config.toml
hidden_size = 192
vocab_size = 8192
rope_fraction = 1.0
init = "normal"
init_std_qkv = 0.0332
init_std_o = 0.0
schedule = "cos"
Each number is 50 + 10 x the weight over its row's rms, rounded and kept within 0 to 99. Layers, rows and columns count from 0. The size before them is the row's rms in percent of the matrix's.

# layer 2 MLP gate, 512x192, rms 0.182, rows 34-70, columns 128-191
100:46 51 65 45 62 47 58 53 35 44 57 40 50 44 44 45 62 36 42 44 45 32 42 43 53 44 46 43 49 50 45 32 52 75 43 49 38 44 56 42 46 55 44 51 48 42 74 55 78 61 38 49 26 57 36 61 60 35 37 49 52 39 44 57
091:49 39 27 52 66 47 41 51 40 47 55 47 61 47 43 47 61 47 40 52 47 64 55 56 44 37 47 61 40 52 27 59 44 39 56 32 53 38 57 60 67 48 48 58 52 64 43 65 54 33 61 49 42 46 26 55 53 46 39 48 51 60 58 70
100:67 60 48 50 49 52 45 53 59 52 51 44 38 48 67 63 51 48 72 54 78 53 58 63 65 59 53 52 36 31 44 55 54 60 38 41 48 50 64 39 60 52 45 53 53 60 46 41 38 44 53 57 52 52 48 47 53 53 50 45 48 50 53 49
098:61 48 46 50 56 45 47 48 51 57 44 40 50 64 36 52 51 30 37 62 44 55 52 57 63 38 41 59 52 79 58 70 64 39 41 65 48 60 54 56 43 40 48 36 49 45 38 43 64 48 51 57 50 62 44 49 40 43 59 55 36 36 48 59
102:41 44 43 60 58 45 68 41 42 43 54 49 52 31 53 44 39 50 43 39 53 70 47 51 42 29 55 38 53 53 49 59 46 33 56 31 40 68 67 49 50 43 42 49 33 59 50 50 40 42 28 43 44 50 56 44 51 71 55 46 39 45 49 40
097:54 57 33 58 62 52 54 52 61 47 50 46 45 37 36 41 50 54 54 33 60 55 46 61 54 52 46 48 53 53 64 39 52 48 54 53 48 31 50 65 61 50 48 59 46 46 54 39 49 37 48 34 63 61 49 67 50 54 49 42 36 49 57 30
101:57 46 51 49 46 69 46 62 43 39 63 42 59 27 26 44 45 56 48 38 55 53 40 46 46 54 43 64 43 59 48 39 48 57 56 56 66 46 38 40 46 52 50 53 57 53 45 52 42 35 49 55 59 65 47 41 56 38 36 50 37 52 30 57
097:58 65 44 40 45 74 44 42 49 65 35 45 21 52 42 53 53 45 53 43 47 40 50 35 48 44 61 53 60 37 63 37 62 57 34 49 58 57 54 55 57 42 61 55 51 54 71 39 68 42 74 49 53 40 52 42 46 58 49 68 28 48 55 47
100:51 36 45 36 32 52 43 32 55 53 40 77 51 44 41 44 52 53 49 54 38 53 37 49 49 51 79 60 43 37 57 51 63 51 56 64 52 44 45 50 56 55 39 40 55 54 58 69 52 49 50 58 50 45 40 54 36 37 54 40 44 76 54 56
115:50 59 45 51 48 23 62 52 32 40 38 50 50 40 60 64 59 37 54 48 61 46 49 43 37 54 44 37 47 39 49 65 50 57 34 55 70 46 39 43 45 52 42 63 50 39 50 45 47 42 64 44 27 56 58 47 57 47 50 52 57 40 48 42
092:35 47 56 60 56 50 41 50 54 33 45 68 53 66 54 59 39 54 54 30 32 47 36 41 43 61 51 66 55 52 42 50 40 65 47 65 58 42 45 48 53 53 58 56 58 29 63 53 63 55 48 65 34 44 36 65 48 58 52 47 46 42 59 61
107:42 38 52 60 35 40 53 53 67 36 70 54 44 49 48 45 59 55 53 54 57 44 54 44 58 38 48 51 42 43 58 50 41 58 46 49 47 35 56 51 51 50 45 45 26 60 47 25 51 61 62 34 37 52 50 42 41 55 37 54 37 45 50 55
106:53 40 48 54 60 61 58 47 40 48 51 56 39 69 30 36 63 49 47 37 52 58 55 54 46 65 34 55 39 38 38 70 57 36 43 36 48 50 42 60 45 30 44 37 54 50 37 39 56 49 64 43 56 48 55 36 52 58 40 48 38 48 59 47
101:59 40 58 57 36 56 50 45 55 50 40 29 50 43 46 58 45 42 60 42 48 44 32 48 39 56 56 48 63 68 49 43 50 55 51 45 37 59 54 55 50 45 50 55 35 45 55 67 63 57 49 46 50 48 42 70 46 24 38 48 58 23 42 36
099:46 51 65 56 37 47 68 47 51 32 61 54 41 51 68 42 71 55 56 50 59 34 64 52 50 58 41 51 41 48 45 59 62 46 73 38 45 57 31 65 38 49 44 44 44 41 46 70 37 42 50 33 45 40 28 45 49 54 40 37 54 55 49 61
108:41 28 45 56 58 42 42 57 50 50 42 46 61 44 48 47 42 57 68 49 51 42 56 30 45 52 48 64 56 63 59 46 49 49 50 36 49 69 51 66 44 63 44 49 51 61 41 31 46 57 64 42 48 42 47 39 45 71 45 67 50 61 42 57
094:57 54 62 42 42 56 64 56 47 56 56 49 62 51 42 51 60 48 48 47 69 41 34 58 36 44 55 54 39 52 40 50 59 40 49 48 40 71 30 66 61 55 38 47 60 42 46 59 37 37 56 60 47 49 34 39 51 53 63 66 53 54 56 72
102:39 64 49 50 39 55 51 53 29 33 36 47 46 58 48 50 56 51 42 58 43 37 38 49 38 43 47 57 60 54 38 41 67 50 52 47 42 57 46 61 46 39 43 46 49 66 61 48 36 48 46 57 50 49 71 30 53 50 63 50 47 52 66 48
096:49 40 42 62 35 50 35 75 54 71 56 50 39 71 36 56 38 56 56 44 48 54 55 65 61 58 62 27 32 53 63 52 45 62 43 52 38 50 49 45 38 72 53 55 33 43 40 51 51 54 50 55 47 48 54 52 46 51 61 53 40 52 61 54
105:35 36 58 40 53 41 37 53 37 46 59 53 34 50 42 53 35 46 55 62 48 46 51 50 51 50 51 74 76 41 39 50 57 35 68 49 54 59 56 50 37 50 34 56 55 55 60 25 58 51 54 74 53 53 44 39 41 48 39 66 44 43 42 47
088:53 40 53 50 55 63 38 46 38 55 40 39 53 49 49 61 65 68 65 52 47 34 42 49 45 66 61 43 42 36 38 59 51 72 42 52 48 47 37 49 65 40 43 40 48 46 44 39 50 39 69 50 44 42 54 44 42 55 41 28 52 50 50 50
093:45 50 42 48 60 30 49 44 71 38 39 43 62 36 58 37 66 35 38 41 57 63 43 63 42 39 50 60 47 58 47 56 27 38 46 51 38 49 32 47 51 44 56 60 39 72 38 56 41 52 48 46 45 43 55 43 38 62 51 44 61 50 34 50
105:27 40 48 58 35 51 54 43 44 46 74 37 51 50 65 53 44 46 37 42 41 58 54 57 41 54 47 72 73 41 46 55 61 58 40 64 43 58 47 61 55 65 51 41 50 51 34 33 42 59 47 39 55 47 48 68 51 63 55 56 63 51 32 41
096:62 56 66 35 59 35 33 59 59 41 49 60 51 32 30 54 53 39 38 56 69 44 53 48 66 51 60 50 31 23 49 64 49 44 45 36 46 53 54 51 67 43 35 40 31 56 59 52 44 50 45 54 39 63 55 62 37 52 46 44 39 43 52 58
103:53 71 37 54 49 43 41 52 53 36 51 32 53 58 26 56 56 38 57 40 60 46 54 64 40 64 49 54 43 45 49 42 80 42 48 50 44 51 47 57 47 50 51 63 33 48 48 41 70 49 65 54 70 41 57 48 38 49 36 52 36 61 43 58
103:47 57 40 51 61 38 49 54 52 55 53 33 53 45 60 56 47 51 59 54 49 63 56 64 48 63 42 32 51 50 38 48 50 42 58 59 54 51 42 49 62 40 78 62 44 49 53 53 54 56 46 73 65 50 38 47 51 54 35 57 52 43 55 54
111:51 63 52 32 46 53 68 35 62 35 64 54 50 54 52 44 53 54 47 65 33 41 52 53 44 39 42 49 44 67 61 59 60 46 44 49 35 70 41 69 41 60 60 40 43 44 52 65 53 48 45 42 67 26 60 55 66 41 66 45 54 48 56 44
097:55 53 58 42 48 39 47 44 55 35 48 42 57 58 50 69 54 36 51 54 57 67 45 53 56 61 38 57 59 41 48 43 55 36 36 54 47 48 77 36 26 55 61 73 46 46 62 43 52 47 61 42 54 51 48 43 47 42 30 29 50 60 42 54
112:57 59 45 56 62 64 40 45 52 43 45 57 57 67 37 64 49 41 51 50 49 62 62 42 63 38 55 50 64 47 45 52 57 69 49 51 62 54 45 37 29 36 65 59 58 59 53 78 45 55 48 49 51 59 42 59 77 51 52 50 42 41 51 34
093:42 48 50 30 60 43 60 33 58 57 57 41 40 44 65 49 57 42 50 48 44 54 49 71 50 31 28 56 41 39 44 65 39 54 44 39 69 44 39 48 53 36 71 55 51 51 50 51 44 59 48 66 43 43 67 42 46 42 79 54 44 56 48 59
095:60 38 32 63 45 58 50 48 47 48 69 65 52 51 27 48 60 48 56 43 41 62 50 38 42 54 48 30 56 63 45 46 57 72 61 48 57 58 52 47 61 51 46 29 55 50 27 46 47 41 54 56 53 42 68 48 46 60 46 60 46 51 43 37
089:49 51 48 49 57 46 38 47 41 49 42 54 45 46 54 55 57 36 32 43 57 46 29 40 52 71 47 58 41 54 65 49 63 70 70 49 56 49 40 51 65 44 57 36 65 39 53 17 34 56 50 52 35 64 43 47 50 68 43 46 44 34 40 60
096:46 55 49 58 59 54 56 46 49 44 69 55 59 63 65 58 48 57 55 42 52 39 77 58 57 30 50 53 53 60 44 36 50 48 46 50 53 49 66 68 47 60 45 53 38 79 54 58 38 34 53 67 45 38 37 52 35 38 28 50 51 41 49 56
107:47 57 45 51 66 38 57 44 51 61 46 46 38 38 57 46 44 50 36 57 54 42 76 49 39 45 63 52 72 38 45 50 54 50 56 53 31 41 47 61 44 38 38 54 50 56 61 41 49 38 52 63 49 49 39 51 48 39 52 50 61 44 46 37
106:32 57 41 61 66 53 50 50 56 51 79 50 34 68 47 46 44 31 47 46 56 38 35 62 48 35 67 58 47 54 49 54 60 49 52 51 55 48 38 56 37 60 60 48 57 43 36 59 52 54 48 60 35 43 34 47 32 49 39 65 60 36 47 60
106:39 30 56 57 55 49 23 47 47 66 58 67 41 62 63 54 59 70 50 60 61 60 71 62 43 71 43 49 57 55 32 53 57 48 38 31 45 66 55 48 61 51 46 37 54 49 69 50 54 36 53 56 69 37 55 37 38 56 46 62 51 62 48 60
089:45 52 64 43 55 50 46 45 56 55 54 51 47 49 68 44 61 41 59 53 49 43 48 52 52 59 42 53 46 41 39 40 70 33 42 58 40 37 62 62 54 50 57 40 51 57 57 70 50 44 54 73 67 41 45 52 61 63 47 57 51 51 42 48
# layer 2 MLP up, 512x192, rms 0.182, rows 34-69, columns 128-191
099:46 55 28 38 52 47 44 52 52 69 40 54 52 53 45 54 31 55 61 53 40 59 54 47 64 52 57 58 58 59 37 50 53 48 48 52 50 64 44 56 49 30 58 32 54 61 48 33 30 65 49 31 52 44 74 36 45 63 54 40 32 60 45 39
094:52 49 34 62 64 38 50 59 47 45 53 44 58 37 34 44 63 50 35 23 38 49 44 56 63 23 51 34 45 36 47 64 50 41 46 41 40 58 44 50 77 41 41 57 46 55 51 68 53 45 70 52 62 43 45 56 42 56 40 53 53 65 59 58
093:65 56 56 60 47 43 46 64 43 53 64 46 56 69 34 44 43 48 33 39 56 41 39 34 34 56 46 63 44 67 62 56 38 39 66 57 44 49 34 33 52 48 53 47 53 47 59 57 54 64 50 50 66 61 60 70 46 51 57 51 62 44 50 58
110:47 50 51 47 60 52 47 45 54 42 67 54 42 54 44 42 63 56 42 42 53 75 76 43 38 36 69 52 35 61 51 58 35 53 47 31 55 59 45 57 50 50 55 69 41 41 44 46 54 55 51 45 58 44 68 61 57 55 59 37 43 50 59 50
086:38 44 49 49 64 61 67 39 54 40 46 49 45 46 52 53 59 57 33 50 56 42 66 71 44 23 47 50 65 51 38 52 51 52 52 15 37 75 48 66 64 43 44 45 46 63 58 51 35 48 37 45 40 29 45 30 36 60 50 38 50 43 37 55
095:58 48 49 35 52 52 68 42 67 61 32 70 56 31 52 57 40 37 53 30 54 31 64 53 60 56 41 59 57 49 37 40 45 44 41 64 57 48 52 31 53 49 49 51 52 61 41 43 67 45 42 55 71 63 47 55 61 66 50 45 39 49 61 48
090:58 61 46 35 46 45 49 54 31 61 51 43 40 57 66 37 46 43 44 62 43 43 32 61 64 53 58 41 49 39 66 78 70 70 42 52 38 57 64 38 53 50 39 35 54 47 33 49 42 54 47 56 52 46 45 52 38 52 54 59 66 48 70 39
100:45 50 41 50 62 52 43 31 43 51 38 47 37 50 45 24 49 62 69 36 50 46 52 44 40 54 54 48 57 57 57 52 44 71 40 36 55 65 45 60 44 42 44 47 59 47 71 21 48 37 33 68 49 42 58 51 55 60 38 46 47 68 27 34
098:57 39 60 48 41 39 35 34 64 64 66 66 50 73 49 65 66 58 47 55 59 37 62 37 57 49 75 35 47 30 52 53 37 50 44 49 54 29 62 46 52 47 50 54 53 52 52 47 47 54 38 56 56 46 47 43 45 34 55 69 53 55 55 51
096:54 63 50 38 34 34 31 62 59 30 44 51 43 44 54 42 38 38 47 51 68 58 56 59 43 52 60 52 56 51 70 51 70 28 34 54 47 44 49 46 47 55 49 48 28 49 39 29 50 42 46 52 35 47 39 60 54 52 41 50 47 49 64 64
092:52 55 50 52 42 46 52 36 48 65 57 42 37 46 51 50 63 34 42 69 69 44 56 54 55 51 49 31 49 56 52 39 53 37 45 42 62 42 59 55 52 40 58 49 50 57 43 50 43 42 44 50 60 57 35 42 49 33 54 64 39 52 51 45
104:62 37 50 50 49 53 47 57 33 62 58 65 46 33 64 54 53 51 52 52 48 46 65 46 53 73 43 43 55 61 43 53 52 46 56 48 67 52 51 50 50 35 49 40 60 35 67 54 64 55 45 66 53 65 51 62 54 65 24 58 43 46 51 69
093:47 61 59 52 44 30 35 49 68 61 54 33 52 37 53 64 36 45 45 63 43 57 29 49 63 29 62 49 56 49 57 33 54 59 51 61 62 47 60 34 60 47 44 52 49 52 54 45 55 34 45 43 57 60 49 64 42 42 48 53 62 63 47 55
084:45 47 56 53 38 33 50 40 60 40 50 63 64 28 47 87 56 58 67 43 50 34 58 68 62 41 47 68 70 63 25 43 46 53 52 32 55 46 51 45 53 51 48 50 50 58 75 49 29 60 49 55 61 54 48 52 39 60 60 49 55 55 32 44
094:66 46 54 42 50 36 42 63 54 35 57 48 43 48 57 43 44 41 50 63 46 45 44 37 49 52 45 60 54 32 50 53 33 42 58 53 53 37 37 22 55 36 46 64 53 53 46 60 37 55 54 50 55 61 40 65 42 52 35 55 34 48 38 54
106:51 45 53 21 49 44 47 61 44 45 37 42 33 56 47 54 52 47 48 50 51 47 34 35 37 31 49 53 51 47 59 47 47 31 40 54 52 41 53 35 63 45 50 35 61 56 52 46 44 52 63 31 40 42 58 60 38 72 65 42 55 42 57 36
094:47 71 40 68 40 42 56 60 64 30 66 42 32 54 63 42 50 39 54 32 63 54 60 62 39 43 55 29 47 44 47 47 52 51 36 39 58 63 37 61 61 57 71 59 67 45 52 54 64 41 43 62 50 40 48 42 60 55 61 70 52 50 52 50
099:76 52 55 59 63 51 39 55 39 45 60 51 52 36 46 52 51 35 41 45 66 23 63 42 42 66 37 45 47 64 59 44 32 60 46 42 54 37 56 34 37 52 52 45 45 40 51 47 51 42 59 51 27 57 75 45 62 57 50 57 65 41 63 34
107:44 50 40 39 49 62 54 46 35 43 49 56 50 37 45 38 50 57 56 51 36 50 38 47 39 39 32 45 51 44 57 56 45 39 40 54 61 52 56 61 55 49 53 59 76 50 42 46 49 50 21 40 37 34 45 57 46 66 32 59 57 56 30 36
102:61 53 54 56 50 39 71 55 40 35 50 47 38 56 32 47 44 65 44 30 42 57 36 39 62 52 63 54 52 54 61 55 49 29 48 56 50 43 50 44 41 69 49 40 63 47 52 37 34 35 39 61 62 48 65 58 42 40 39 54 49 52 41 55
094:37 57 60 88 58 40 59 41 29 50 59 41 47 46 59 46 39 32 56 57 48 46 55 42 53 51 41 53 37 53 47 58 50 30 54 54 54 65 36 69 41 59 53 48 39 55 60 42 44 56 55 56 61 62 46 60 38 58 53 55 57 65 44 40
095:50 54 45 67 40 49 58 66 56 49 67 39 39 39 52 30 44 50 39 74 57 41 49 39 53 43 31 82 48 54 44 55 41 48 58 57 43 40 51 50 59 40 50 43 39 68 34 29 62 54 43 72 45 52 61 53 48 57 49 46 38 37 42 56
098:48 60 68 49 50 51 62 31 57 49 68 54 23 59 60 44 54 49 44 60 49 56 46 42 46 58 52 64 53 47 45 52 73 51 55 55 59 36 40 51 60 64 39 60 39 56 59 40 60 59 49 55 41 36 50 63 45 48 62 56 63 39 60 46
098:42 59 50 44 58 65 54 44 39 49 54 66 60 59 38 58 44 59 55 64 52 41 30 56 73 48 53 63 21 49 40 75 52 58 31 46 46 55 63 34 39 48 49 54 37 48 42 51 61 51 52 52 42 34 50 56 46 49 42 38 30 61 66 41
106:45 49 54 47 67 61 45 44 51 55 38 58 55 60 33 45 54 55 52 45 58 56 55 45 62 35 46 40 52 41 42 46 43 54 40 38 44 50 39 53 56 57 38 48 48 56 52 46 58 49 37 59 62 63 55 56 42 44 52 60 63 61 40 48
115:53 52 59 59 49 61 57 62 64 41 69 52 63 48 43 51 53 55 60 49 58 52 45 51 56 55 56 66 41 46 47 40 24 49 34 57 59 69 52 51 39 54 38 62 55 50 47 63 45 37 55 14 49 58 36 44 69 47 68 49 44 29 54 51
105:59 58 43 46 57 47 62 61 54 39 75 58 63 34 49 47 37 56 53 57 54 38 33 50 64 50 34 79 44 49 59 54 55 43 44 57 46 59 37 46 44 62 65 65 49 50 50 60 61 51 37 44 53 43 50 37 50 39 49 45 48 55 47 50
093:50 44 38 35 45 46 55 46 45 42 46 69 52 64 50 54 60 53 40 60 44 61 50 73 45 52 38 46 57 58 38 48 38 47 38 56 52 49 44 38 35 41 72 61 40 29 47 38 57 49 54 49 54 47 47 48 38 54 32 58 34 48 63 38
096:52 66 64 52 49 38 65 58 44 65 53 48 38 50 58 71 32 49 73 53 61 62 30 54 39 61 50 39 41 56 55 48 54 33 44 60 54 34 49 48 60 67 51 51 51 38 32 56 54 34 39 56 51 67 56 48 50 52 15 43 55 53 42 44
093:59 46 65 58 53 35 43 59 37 29 37 48 47 51 50 44 49 60 49 80 62 54 35 54 38 69 73 58 61 45 59 38 49 47 55 52 46 59 44 63 68 54 35 48 48 57 48 62 66 34 40 39 52 52 39 53 57 49 44 42 39 47 54 43
117:65 54 44 41 52 39 72 59 43 64 42 47 58 76 22 43 53 49 78 50 56 49 33 70 55 60 52 55 58 42 49 52 54 42 56 47 40 49 52 57 54 53 55 42 56 57 48 53 52 57 47 52 58 50 63 44 49 42 48 43 53 46 31 49
095:39 38 54 47 31 37 34 55 44 53 53 46 54 55 52 75 54 26 31 44 39 53 35 49 52 52 58 60 41 43 74 59 45 53 61 53 62 54 41 47 72 58 48 46 74 52 62 43 31 62 45 69 52 65 48 49 41 50 35 64 60 49 42 55
095:59 46 44 46 39 54 41 54 55 59 36 46 52 37 46 49 41 62 39 63 43 52 34 48 49 63 43 48 43 54 63 57 51 46 43 51 57 47 51 51 49 31 61 49 63 24 51 30 67 60 38 36 55 63 67 37 76 51 66 39 28 55 47 38
096:60 50 48 21 57 51 61 54 55 45 40 50 33 36 67 38 49 46 47 46 56 64 54 51 54 58 44 57 63 44 42 58 66 41 43 55 37 31 46 41 51 46 58 56 72 48 45 35 61 24 56 40 29 49 62 58 40 56 40 29 62 54 49 51
093:41 56 41 61 57 54 36 71 45 72 71 35 55 27 50 44 47 67 56 43 55 40 59 60 50 47 43 58 53 56 39 47 60 52 60 42 38 48 48 81 48 42 61 60 58 46 55 52 48 45 40 43 41 43 45 58 58 58 37 47 39 37 54 52
100:55 39 49 63 40 27 40 54 49 53 42 50 47 42 45 53 69 56 48 65 65 54 49 43 51 29 60 34 47 46 45 79 37 53 63 41 45 63 53 48 57 58 42 62 64 58 59 53 46 47 67 54 56 41 57 49 33 54 44 35 49 62 45 48
# layer 2 MLP down (transposed), 512x192, rms 0.165, rows 34-69, columns 128-191
093:51 40 63 33 33 49 49 39 53 29 53 48 30 51 61 45 38 54 49 49 49 45 46 56 70 53 51 64 41 44 54 55 59 42 63 67 49 40 49 60 56 40 57 65 52 53 64 48 58 49 39 49 44 67 45 47 74 52 48 66 39 37 67 56
093:58 56 30 67 50 61 61 68 50 46 32 49 50 48 52 49 56 49 61 61 54 52 30 44 65 41 46 45 60 35 46 71 40 57 41 59 66 54 51 58 44 57 50 68 53 29 35 51 47 40 66 69 63 59 50 46 45 49 64 63 45 60 32 63
091:48 51 56 49 44 48 63 50 42 60 59 53 58 52 36 36 54 52 57 43 18 39 38 34 56 37 35 26 50 57 52 54 56 41 48 54 53 50 57 31 47 39 45 56 48 53 72 52 68 55 50 53 65 60 53 49 55 56 37 57 35 53 40 29
110:65 60 49 52 27 32 49 51 61 52 42 46 28 41 56 51 47 40 66 59 53 47 34 34 48 55 48 48 43 35 56 57 50 45 56 59 54 45 48 42 66 57 41 39 55 41 65 59 33 61 38 48 51 45 30 27 47 38 50 55 49 36 36 48
097:48 49 64 62 51 49 59 52 41 56 48 42 63 42 45 60 39 61 54 55 40 71 63 64 41 52 45 44 35 43 54 49 41 36 41 48 44 57 52 61 39 33 52 50 24 68 77 47 42 47 38 56 44 38 50 47 46 65 43 42 45 43 64 43
093:63 33 52 66 48 54 33 51 65 34 52 33 63 50 44 55 44 46 53 42 45 56 32 52 61 34 49 30 45 61 51 55 46 56 62 51 54 38 53 57 45 64 47 56 46 53 51 43 38 56 56 44 61 58 43 58 49 41 31 57 39 41 56 50
104:47 49 55 58 63 41 62 52 66 45 61 67 45 70 39 79 71 44 44 51 48 55 51 49 46 43 47 50 43 46 60 47 34 35 57 62 40 56 50 49 56 33 51 46 40 47 43 55 69 50 63 46 49 35 32 66 49 52 55 51 49 48 61 28
106:46 27 61 57 43 52 55 46 59 76 45 49 77 60 27 51 56 61 53 53 59 49 50 58 44 31 54 51 44 49 57 56 54 37 53 66 51 60 46 60 51 61 54 57 36 57 38 48 52 63 60 55 49 49 47 40 50 57 53 59 48 47 76 63
101:44 62 46 56 29 58 47 56 67 47 63 50 48 38 44 47 37 41 65 46 54 59 27 62 41 51 53 62 34 38 57 49 56 37 34 53 52 55 43 55 46 46 33 38 56 60 58 44 55 50 34 55 49 61 46 59 34 46 70 48 54 42 52 53
098:51 49 52 63 46 42 60 53 65 49 51 43 61 48 63 52 64 45 25 41 52 65 44 57 36 36 49 37 64 35 32 58 45 36 47 46 36 68 54 49 42 56 52 58 36 44 42 72 62 60 51 53 54 43 56 57 25 47 73 52 44 57 42 60
085:37 69 62 45 70 56 50 66 61 39 48 44 73 52 51 52 49 40 53 56 52 39 55 41 55 40 52 44 45 42 39 40 38 59 45 51 52 43 49 36 39 53 53 44 47 56 54 41 42 51 54 33 52 48 39 51 48 62 51 58 55 61 56 52
102:59 49 51 42 42 31 58 47 36 46 44 60 47 37 51 49 58 39 43 56 48 58 59 31 42 48 39 44 54 57 44 63 43 43 68 48 44 53 48 40 54 52 55 56 61 52 19 46 49 46 48 59 59 56 37 47 57 41 62 25 46 60 37 69
097:40 50 70 52 35 65 36 42 49 45 57 49 71 57 58 34 42 50 34 51 43 49 46 43 47 49 58 46 46 51 48 53 53 60 38 58 60 64 59 31 55 45 59 64 45 55 32 55 35 61 52 40 51 51 65 65 44 51 42 64 54 65 46 42
099:55 30 69 58 45 59 55 58 64 49 55 40 55 53 55 39 51 44 61 46 62 69 35 56 40 43 54 47 51 44 44 49 46 63 54 51 39 65 59 41 52 41 43 46 45 54 49 49 63 42 42 46 60 54 53 49 45 43 44 28 52 34 38 57
102:55 46 42 36 39 58 51 53 50 56 35 54 48 46 26 54 49 46 59 57 40 51 31 48 42 60 53 43 78 50 59 50 47 57 45 54 59 36 54 61 58 56 58 42 54 44 37 68 53 55 61 71 52 58 39 65 40 52 34 59 51 49 41 54
103:46 52 39 59 48 32 36 48 70 49 63 58 38 39 56 44 67 55 47 43 23 48 57 43 48 52 39 42 36 45 46 68 67 43 59 65 67 50 46 57 36 48 48 51 41 50 50 64 49 52 47 62 49 74 65 50 64 38 39 76 60 55 52 70
089:37 39 62 40 50 42 43 62 40 43 50 38 34 53 62 55 49 61 69 55 59 43 65 45 47 43 47 49 59 45 54 44 48 56 49 49 67 37 40 63 78 56 50 29 71 42 56 39 73 31 47 55 42 45 46 55 44 55 48 49 49 53 43 41
098:72 44 51 39 50 46 47 38 50 47 52 45 28 77 52 63 49 66 52 52 52 53 52 47 38 47 34 39 55 31 29 51 42 54 45 35 36 64 59 42 57 55 73 47 45 44 43 52 40 61 57 32 48 28 51 45 54 58 68 62 39 44 44 47
106:56 55 56 43 55 53 50 27 50 53 69 59 46 54 41 38 51 48 55 54 59 46 43 39 52 57 69 64 65 64 52 60 50 61 45 52 45 60 50 36 43 72 51 47 64 62 44 56 59 54 56 49 59 44 71 48 58 50 51 54 63 49 44 40
103:51 46 23 44 60 36 56 45 45 66 41 40 67 42 56 43 57 57 44 58 43 53 62 64 47 58 44 40 56 47 63 51 48 62 47 53 40 52 40 46 40 36 53 43 36 51 57 42 59 53 58 50 53 54 36 54 59 48 45 35 52 51 53 50
088:47 51 50 51 43 51 61 48 56 45 68 39 48 47 33 52 59 41 42 45 56 38 56 48 60 60 45 59 34 42 57 55 34 41 42 45 30 53 49 65 76 47 42 54 46 37 57 40 49 36 50 61 65 54 44 70 52 60 41 42 47 58 58 45
098:54 41 57 66 50 55 53 63 52 65 59 51 52 39 39 37 55 41 29 36 57 63 37 45 51 42 41 37 51 55 46 49 57 27 48 55 60 56 38 68 38 75 59 43 49 54 48 50 47 52 50 55 46 43 36 32 45 55 61 51 67 37 46 47
101:35 41 46 46 56 77 44 63 64 63 62 51 62 37 51 51 47 67 39 52 55 47 58 50 38 64 45 56 45 57 42 41 54 65 43 54 62 62 57 59 67 43 50 47 58 33 35 48 38 51 33 38 41 58 32 65 54 42 50 59 41 36 58 48
100:35 65 65 41 54 46 40 59 43 46 45 64 49 45 44 30 64 50 33 80 28 63 36 62 59 48 46 49 35 34 60 82 50 55 72 55 50 67 43 51 40 66 59 61 49 53 51 59 51 47 50 37 57 48 56 43 47 41 29 50 44 58 58 65
104:52 30 53 38 47 53 35 64 50 63 80 48 51 50 69 34 61 48 56 49 35 63 47 56 52 46 31 50 45 56 54 54 37 43 59 40 66 36 57 39 52 55 58 34 65 54 51 67 51 45 48 59 39 44 38 38 66 54 59 51 34 44 63 43
116:50 56 49 41 48 37 47 62 48 48 52 36 56 48 32 60 52 37 56 54 66 49 57 39 53 62 38 46 50 60 71 36 46 65 48 46 56 41 44 74 61 50 51 49 38 44 28 40 71 49 62 58 40 42 48 51 44 50 55 44 46 42 35 51
110:45 56 52 48 43 42 71 45 56 60 36 59 51 53 63 82 56 53 28 49 38 53 57 68 51 41 34 24 44 67 50 49 55 36 42 39 39 51 52 54 55 58 63 54 71 34 61 51 38 46 42 60 60 59 60 66 58 59 56 35 49 40 39 38
093:53 62 57 55 56 53 52 58 45 53 64 41 47 43 45 44 53 64 49 49 56 65 59 36 53 49 55 47 54 44 56 46 59 40 64 37 65 62 46 56 49 49 24 51 61 66 59 49 39 66 36 38 50 74 54 45 55 32 52 55 51 69 39 61
100:62 45 42 52 65 71 26 50 54 57 34 54 66 45 52 49 48 52 49 52 33 56 70 51 71 42 51 59 60 39 43 55 49 44 52 54 59 65 46 53 19 61 56 52 53 49 45 64 46 35 45 78 63 38 48 67 63 46 81 48 46 56 58 49
091:48 47 56 48 45 49 46 51 39 47 56 54 59 64 36 45 65 63 48 61 50 51 44 39 39 62 68 42 55 57 45 36 47 35 39 52 55 69 57 46 54 54 56 42 42 50 42 59 65 55 52 56 45 42 52 45 35 41 32 57 46 61 46 59
109:57 23 47 35 48 40 53 47 37 58 52 45 53 49 33 60 44 48 50 50 40 39 57 47 49 61 44 38 61 63 66 33 49 62 37 44 52 44 46 50 53 38 45 51 61 68 50 43 44 48 43 59 44 47 52 35 43 51 74 67 56 67 49 31
107:56 60 54 71 55 62 62 39 47 52 64 55 55 44 34 38 27 75 64 62 53 56 67 49 38 52 51 56 55 48 39 45 52 52 51 57 43 37 43 46 35 49 61 58 35 44 44 57 62 45 43 38 52 46 53 60 39 45 44 43 64 53 40 45
089:55 45 61 43 29 52 50 50 67 35 59 55 50 44 49 59 50 63 38 62 48 39 48 46 58 61 51 45 47 59 35 50 45 47 41 46 58 81 47 54 69 47 57 64 47 59 55 51 54 44 43 46 37 57 53 52 57 71 58 45 42 64 45 32
085:36 54 26 45 63 53 50 51 49 52 35 44 49 34 42 49 41 59 49 51 51 47 70 50 37 61 57 52 47 47 58 49 40 59 66 65 44 43 48 52 60 60 43 50 63 40 33 55 50 48 58 56 60 28 34 34 50 59 37 30 40 49 38 54
099:52 44 63 26 53 47 70 39 39 45 39 52 41 41 40 64 46 27 54 34 56 62 57 51 35 58 38 44 58 36 49 68 45 39 51 58 47 50 50 39 56 40 39 37 40 33 32 51 43 35 45 34 51 54 44 51 34 24 39 64 62 42 26 51
098:65 43 53 42 57 67 60 43 52 46 39 30 55 49 46 59 32 36 41 51 54 49 42 47 66 42 49 49 41 42 66 42 38 58 55 47 40 30 48 45 40 57 36 38 55 62 27 42 51 42 58 44 28 50 41 46 62 53 53 49 37 41 47 46